{"num_hidden_layers": 10, "hidden_size": 256, "num_attention_heads": 4, "num_key_value_heads": 4, "head_dim": 64, "intermediate_size": 512, "vocab_size": 2048, "hidden_act": "geglu", "norm": "rmsnorm", "norm_place": "pre", "norm_eps": 1e-05, "positions": "rope", "rope_theta": 1000000.0, "rope_fraction": 1.0, "qk_norm": false, "attn_scale": 0.125, "bias": "none", "tie_word_embeddings": true, "parallel_block": false, "init": "uniform", "init_std_qkv": 0.0179, "init_std_o": 0.0, "init_std_up": 0.0179, "init_std_down": 0.0, "init_mimetic": 0.7, "optimizer": "cautious_adamw", "learning_rate": 0.0012, "beta1": 0.9, "beta2": 0.99, "weight_decay": 0.11, "lr_head": 0.00507, "max_grad_norm": 1.0, "warmup_steps": 483, "schedule": "wsd", "decay_fraction": 0.911, "decay_shape": "linear", "final_lr_fraction": 0.05, "batch_tokens": 32768, "max_seq_len": 2048, "doc_mask": true, "train_tokens": 320700000, "max_steps": 9787, "dataset": "wikipedia_en"}
Each number is 128 + 24 x the weight over the matrix's rms, rounded and kept within 0 to 255. Layers, rows and columns count from 0. Numbers have three digits each.

# up: layer 7 MLP up, 512x256, rms 0.0724, rows 105-113, columns 0-255
# down: layer 7 MLP down (transposed), 512x256, rms 0.0673, rows 105-112, columns 0-255
# gate: layer 7 MLP gate, 512x256, rms 0.0684, rows 106-113, columns 0-255
up105:148089155102076126124136150107066177098129160105144157140121121108132135118116150120132090134110100086143147107111159142157112133090149144120109138104144146128149157076133139186109135109121136186165157139127131125148107153124141142121162152142156131139133172173130125139159144077125119105177159113112130155124092157139150123116126172093179112158156111131147070147124084147125153129140136124133151169134155127153186161142134104094114170198150135088145147101084151116136171158113142133139108112152122104111133098124127150147115106126172137163089069117147128158130129121112084125123135115155138128143142118127147133172115084128149130160149125115127166148099131105105100151115135080111143115110115124133124132148100101188155092109101157087115124163131121108150121110121156
down105:116120145148123141079082182093110103134107114161141126133131158165121110132092130086147134108180103129112130142162088110118091074146096147123127115094123094159125133130099134097140125128137132141119168131110125143158190098125131101158123133149145116150175135134084140110122139108098144121099151148096136129095148128055118118134106111138164140115108154179190127127168138139141138129134120109109145167131085132114112135102088121090176112172127118117130144107128125180114167121095109149116133146108127104108111099160125120160105124134107138108152130141060137127073160117160128136118124117101189119101146171140119075126111168178139115161063065098139145103140121156123122170125111154137097095155155141151137110128161122091102115159081136124125120147114184114145159118113083
gate106:109134118095136115109109125186125116128160118168117111169078144103133127110149111143102142109140131119089159095155132123156098143131139143112088141153155136117099156120120081141118127126193136130098105111133167107134133132126128137135120151161081113099080138123109074147126124121148106120135160139099065118143144119105128132107114141180115103153109109083133097131165153110125156148095105132168134088168078141163096142131125124133130144130134137146146177114140134133132097118139113145095101140122125141129122154132151106100191126136145128112108195141129165126142097104136154121139156157163127101087110100108128101129153147168150119134137159095138140121149146151129082108105135102140107147110102150139171124072132120122118129162140105159120142092133128140150124113156148
up106:104120156132072148134093154092134149124124105107166140100082145118091106140130136138103146113151147159134148133130098126115145133095123112135133153147121161098143118130160109147077169123149163131156141150125101137149097106090110158114123091098120150109140125130100078109104170135110132126165174112173158120130139110120153128109133136119122135141117135149128114160146151120096139137105139116131124148135117111131155142114130124109147102124129145106121178111151119110121127096108128141097130126150118145121131120144121105120148128132121138116147140113107131082132132145123125088144142070177135139136192168121122127110152146133139132113098119106116106095136130136124123149115073104113134124111123073125131153121131165095131116083156142087125114155126156078159137132138123
down106:121135097149176097139116091127152167116159110153126138124097129166079154152147110107166106141122147095145106138125117123164140128109157115129118089120094083142144146138119111120139121091159135141117116123161106098095151111141158120101147157143106125133138120113107119140190126102174108147091145175166114144156148143128159148107154118148095132129153113125137125170113117143177083105117111168094122143148159139124119140139167138135102128133090161135119164119112088150107126135116134157108120132138104152072134116118129140101117137135110141120146119101130119102168156103139144132130099153109123112109127154150146104080131168137099152082117098129169126119145097118151131110132062172178122105120155093098123118102142134146115092144108112157136084140109128150072118120139113
gate107:142132116170140123083149142136106107105147124142141098124095133132137119123152152135119131116093114122116148153135155144157156123158139123127155116115136152104106071144126127132121133142125120142127094115089092126188149105165117166109125083128112092121109125116139090168138133129133115107129155113096134139177159134134144079164111116145117101166102138104148083139099134106112134183156078114137138087160134135138138136148133122122080094094138141158095141121100181181111106104138119145099132111101088114118129084149117087120133099112141131072108137078126136108108134134122126115171175124160125143127123110112133096147138182155164135143123148134152110092175104133094122110170088145124107145143104175149125120119082183131095127103117127129155115135094080129139121155135141
up107:149103155131156096127091119120114093136125156140163104172101090142145154160134132135132158098111155141096146150115144139099119158119155100144114117133142106142082129130156121113062147119167105156146104165126142149107102134128112137158126150148168121102146174097135131167097144092158161123132137150089093126150136165166140102102155102131111179094153116137155135138114091142105137147173112143165110128104074102152137089124125138155146126116121093131130160150034099158144125097113079074182134100122128124102130057195097112144134100145110113125127091132120160131148130181121103116068122170130137112173128122135095130148160084149114165085144137104107102149106142145167155107136130142151090139120103118146108145144170113091090134189150132105104116137129112118099115146099139
down107:190106097134142155138108099139126129127120103140137130147142127116179122168112104107110069142146144160167142160094141152090099111141136148111113108153116109132106143128156119108158131149089179115094144137135106107138178085106141115132142132149100162194162123116099151096109207144174102123148109151139136142133110113157097150101127132120143187111110131122075148119116129142109133128147163118146106146112147146151125126112139126147119159135120128123138091134125103134163153147125156134137148148135158130126096139160136162130078098153080149176140143161205105130153120108140100158121107135144138102114108155148136115124112135132074146137127108170184159152099118141143178071124158136139128127092114106119129120153101110116127088115103119081132107176157116144123170113125121
gate108:135171138116126147102136146135153135103155162149134151132119136139137112148101155110074100147152123158108151146095123110161099134129132106123108141116103149185090136131125112100132139168122127168115141121138086138107124142102145141140127143110139128146151099125102126136112127169094144119168157132110129128105157072149154142154120137167120157143146169141124162098114135151118139125133121132115107080169116099106141134096120128156117103126141120126161112164128147160129116071160135110075130160142101159126130123086095089124089125154097141125132116111173150091121131190138131080123092148169146093131148142148119124116170120137139109112112107126128113157106098177133144125114119180119140131136099121111101092141110136132183178083104140145152104136128111139105125106148113
up108:133184118110126136115115116156151115065120126110098157129152133137177143140124157113067106133160139130133150122143106125132139132140139150105102098132119150145127113080134138117130152167135141154133116119093097169116121171150157119116124114137159146125155097148126131135118159137153110119125174137126164122140151104093140116167155149147119107141155145149104192135125095150151126124180124119079118113101137155124165135106112131113091114124125168128142122120177106150122112122164165125113134137140134153163105101117144110112087135141074130096125113096154155112129108182120123101105133134168120101123140168137117102127147142128140132151113159107154155130119134134189166115129108174100123115135122132147164081124164118146144153118148130115165110151111095134109144097127135
down108:104141095136138141116066116153114127095113118112115120090108150154103122137095144145165143154134101151121143139091148108108098130133082118150104120148107116164146108148117107134072193098106126115120138125132106104112124147155138113112096140121150140130100119135162114115082141142093169113154141109131183120135163143136127152077133119119148149166115111146144102142134161144131123147151117093120180165097097122116194142080119114118134139146131086117118116134082115111094123150137113118148097104099128114109096107145149119122130139114139109111128155173121106133106137163118155117086124132124131158110121113131140108101106148103082114133128148128121146110122142122145114158113129090134100105128127145146099091155136143117126177109134125118146137124075118108100114148149113
gate109:114129137142096145151136118091143153097148128121124119146176141113120123157126128122119119097118081101125148104158090156086117062158142147110127145104101158114102174117126110115123120132132152131183170156163119136123130155132104148113114120149082122136100136158114112140181128165132157118095132119146138112101158101114101132138109125153125090135070150113145162133113112115120157140101116177113112127090126103126120145128131147138131147147105183159114133145196101173140097129184109109097129109149128128136121116123147109103093141076146110163149106135146103130121096166124109131169137120155159146175112144101156135125108154158159174167053128106175168104135127138125133117150121100108134132139129177100124116133120145132135068106157143154120132087162097114147122141116146
up109:115166170110179120137149175146144132091111115125122140100109203085136126132121155178142109131112164182190116087132108075156145156105132166126147097134155129172139118129110085167140063149097174163099119104129153152148136150110136094053103135099123159048155123116108139145121156130134097159124141091103149134182136172106125137159073148102146075099176111143103109174073205147158109102117093153112113094141164182095124114166086191104147118098072077135117133114117158110131153074123109180107072114130153169180143141089132108118148134180107141076144151164067183149112147140118152140129095182099054100080133100115133099102165089176103141138188108176056125171115131111142115123099107154163107115122092128101136115128128180156152159109057180121133112141090126137113142112111131
down109:135144114086179120135147104165141110116117098159162115137112117148085134149107131165086096159139108178135148126129095105151141093124124136117114126132103123117172141154100146109153120100110168157126130105130130168164099115176105064144129120130158147104133139100114123118124131119125073148110102041133140103132129147131118157097096128066162148111140107131149147126124107065100128132111095129141081113111136161119136162170112139122112156086139115189116148115132155118145104133117101144115133140110120114128146149110120116126149122126112092118116122136104149096116124109160138130125090112152078081133112117136120118133172137136131121154138120118092101132107139125134119119122109143103130120113121171110123122128121131120127125135134151100134103138111127184133139126114111
gate110:121152138101167116146118161107125085170153146115121121147168125135120106150096109134129121077129128128112105128142112133112110108119130122136116111091148106139113111109168148173119106144074154154118154120091145130104142139106146145122093121090142157115125135122106149118189143102119173148155160134146129103161127099122106117131148100119131105142119139150163125143104193123116121166097070160163137154167119124100130115109134085160095185110168109118098178128114114159117138155172139093106151130156179099131140139111161129124112130158132113107086118128132145144116158126130192172142141167112129137163138162102094164128129178129135143150119145125165109149153101121159127110143119139110166142107055139156161097124127147154163156100100153139113097183159100150177166083155129
up110:133193114153160161134132164085109123139136142163119151128202115198121135151168099121148104136121099119145148134089109123087119135150106087128144144174094114118113159084160108102123112134119131173140127126109097121146116163151102144147107173115094138113158141130099154125126127158106156100105114164151134134145146130159055139135115136117107105120132101180145168144128202133133121157124078162134160129168127099096144124110119125124102139146149121129088149125128112131137129136139162143111158179164174158105154124115085106172105126114134139132132168144104116156135103167124160135152120175154135140149097117124132138114108111106114156150125136103093103165140095162122097110129102081137124161104072098147090171116133147107198149145096104125161151152145110122167100136130112
down110:144156146119141144140092108124103157097103144142124079101147139119111130118146105132157145097129123140154106136115109101127164200136136161154145148126179144132152136126128118127110132170112139160113136106141143114130126093130124113131097114117098162112115110146135117138099164152118110111131141139142103171130100120121150125121142061113148111133131106147139117123102139130085142178182111108113125093129092133160124174127132139147114156124101111150163131183126110115107138168081123196104153079115097146152123179101185129129125123153167107127098116160086092128140130096128165109092125114161147152159127113060143110114107128109103142132147176146110113144115154123147133109139158137136147114125100137116119142080155102128097156084184135118115108113130125149101105105121152
gate111:110137092142104149107135138099148142135110118164087107169130149102136165180133130176091108183136122122144172105108082166097117146147116153124087187146089131145136098116110101098159122156135120145127129109119139178107128112117168132126140120104123138091102107133117152118162123125127125142097117124159149163101138117152188188124099103130136142107152166116082121103154100109172156141174127147156114110143136114116087104091136143114145155137119113155180107125121113174127123153117103105136135123174146126129128127105114126113068132107141102134131134124166111090094138129157106161099112115161128127089111130109159143138158103103157151125088139110107140136153135150049167130158160134126122105132172164126115186145069147145139128082133181189145130133171123137127122131164121
up111:115121124100118101153150116101079114182116140152103086116111120109105146122158180090119113125129102121134154110091133104130119121113123136137127111088096137132132156091151131115145106155131158213111105113150147154168140134128129090124129107094141178105119121109096121116131164112136136116068130142116096124129128095118119109120151108101163147115155134120145155132122178127111114139096113150139132123117112102117136096148162182120127149111114162123132184121129106100129154114121131150172128148133160169124124120125145068110136111112128131104124145116147115127113084132096141101099126097140135130145116121164107105128126109107125116104141116152103114148107105122089134142138088137100119159108170130112117178104104119119122140106133138133146121150117109162165104113139139
down111:165136138143101116110091098087152079077106095121121156113152145147154138134140106153124145104123130156140125152146110137137155078153128103128161154166131169125129122128101149095128157113113147077111176122114149133126167149151102143155153126156134126147141099141141130136156109155151180108160143155155160152147137120129108164187086113150109097117146124115136106146092102113133122132157125100143160112151166131122139156130084114148140107176092081140163137129129097159118132152154125123090124122126122116152124137108130132149110139121121119118125107141104141108150135112147115166123092118118144146119138118084144161167156119161138115141142130105179134120133132120111123119112139130147115086148093133147133085097159154147143147142134124112105118097119145119108174133111125
gate112:118117139127133173114127155138143095081072179111143137121140117132099059142085123171172134150119125128118117161110136120110097114161129137106150144117075098145155126153178146144079153097125155130157132073111134131128140111103112093121068111108102119116156062090110132138116157146116144125092155114143145144099094141115094145145144119128138155134102168097112113133154143138171103124127119141093116109146136109115143173125084150107140131142102122121104091114107134148135143143071094084107141175109106095159165133165112118116113128092098114131111143116103160133124123102110098135129162111123109117109148135111080116088157110150087136121131101120172099105164111122119120066127146179153154142118157077120138134119144134088119110158167131077124105140125095139099115133138166
up112:099157155099147141173137140135166161142130117121124136113085124084125184137142128166141116083105088096106107132093132145130123127113137147147148120149151135112138150114138154136123150189137148082128161097133088129116143102099126123126121102104101068132109098175114133139125148148104149150126143132129131114111117138118169107132111156094116096125095169167124096154119072116178118122108100058136133149155116109142111143160142107081095127137119087139089171109140152098123113137117134141156089116121121112094125068068147143131120131106106147145143120105136158140181102153134139140141150095122160104131133127106114138150125089123099130108152161129134129176142126114151149143114140078125155133109101131108134139155127149119162172093128137093131142106150127087149145135129102
down112:151137096158109116115102101100123124102128158138117105144144169091126135130112134091165133157111139153133103164124128155138150130151130156147151129059133091106150125133119106114109118097160142147102154172133108131108088100144123128128179126135107137108117141129134148125109124125141159135066096108122141109088079117128060159157097117181088129135143142157137111124139101169129132121165103166127161109096126130101120138160125118122128134117132101107090091126159096155122168109128129122109147126104103142137153076131158131116139156168146104138151178066088121128118083077152091170115152121114119121111123164099102141101153143091146159131095105089090145122131143146142128140130117162105130169111208121146105087099149121122123087104160130159113141186104117114126148118153129
gate113:140119181141091136112092137139125103124126140137174095112134094154115111148172124121166171159104132131136176110152130150111174127112092130091125112092142150157071122152139152154153121113096159122117118144100150123116125138107156151119071155124160125110101157117181143119148188147094092124109153119148119120158094133103098130141156080132096164171147139141147112159109155116117131129110124112152130123171138095128074143130102149171088123145111157118148110096175095138114119101129120112099121126136115168155157132144107118165122136110140130157126130136111147155187158088132105088064142124085114104116135078153171129150140101121122114147144101158131144141143142140116114083125122159123128133152116062128128092108110176116107135096157147120166106122148067099108157127117121
up113:135157163164083178111098137134138169107148117126116095090161158137147155130148130137149145143150094133071124131122101143110146142107122115135129131108137138188112143141137106127129101141096120124159148120124166139092159121091107109131143117134180136127113119123173125126165091105102100131152126127129174108119177115103149142093166110121169119152147090104123164168119124110102132110125194104148178152171151160173117108131100136135122100088103138134178174145134126169162171122126102129096102134135138124144120087103076153147129183122092112133105150152121130108130141202114144114121137126143141143112125091113128152083100106167073093126124155132098115152119116175119125127128135137135104105116105094150146105127074161138099118138112121134120178130137099170171103121147145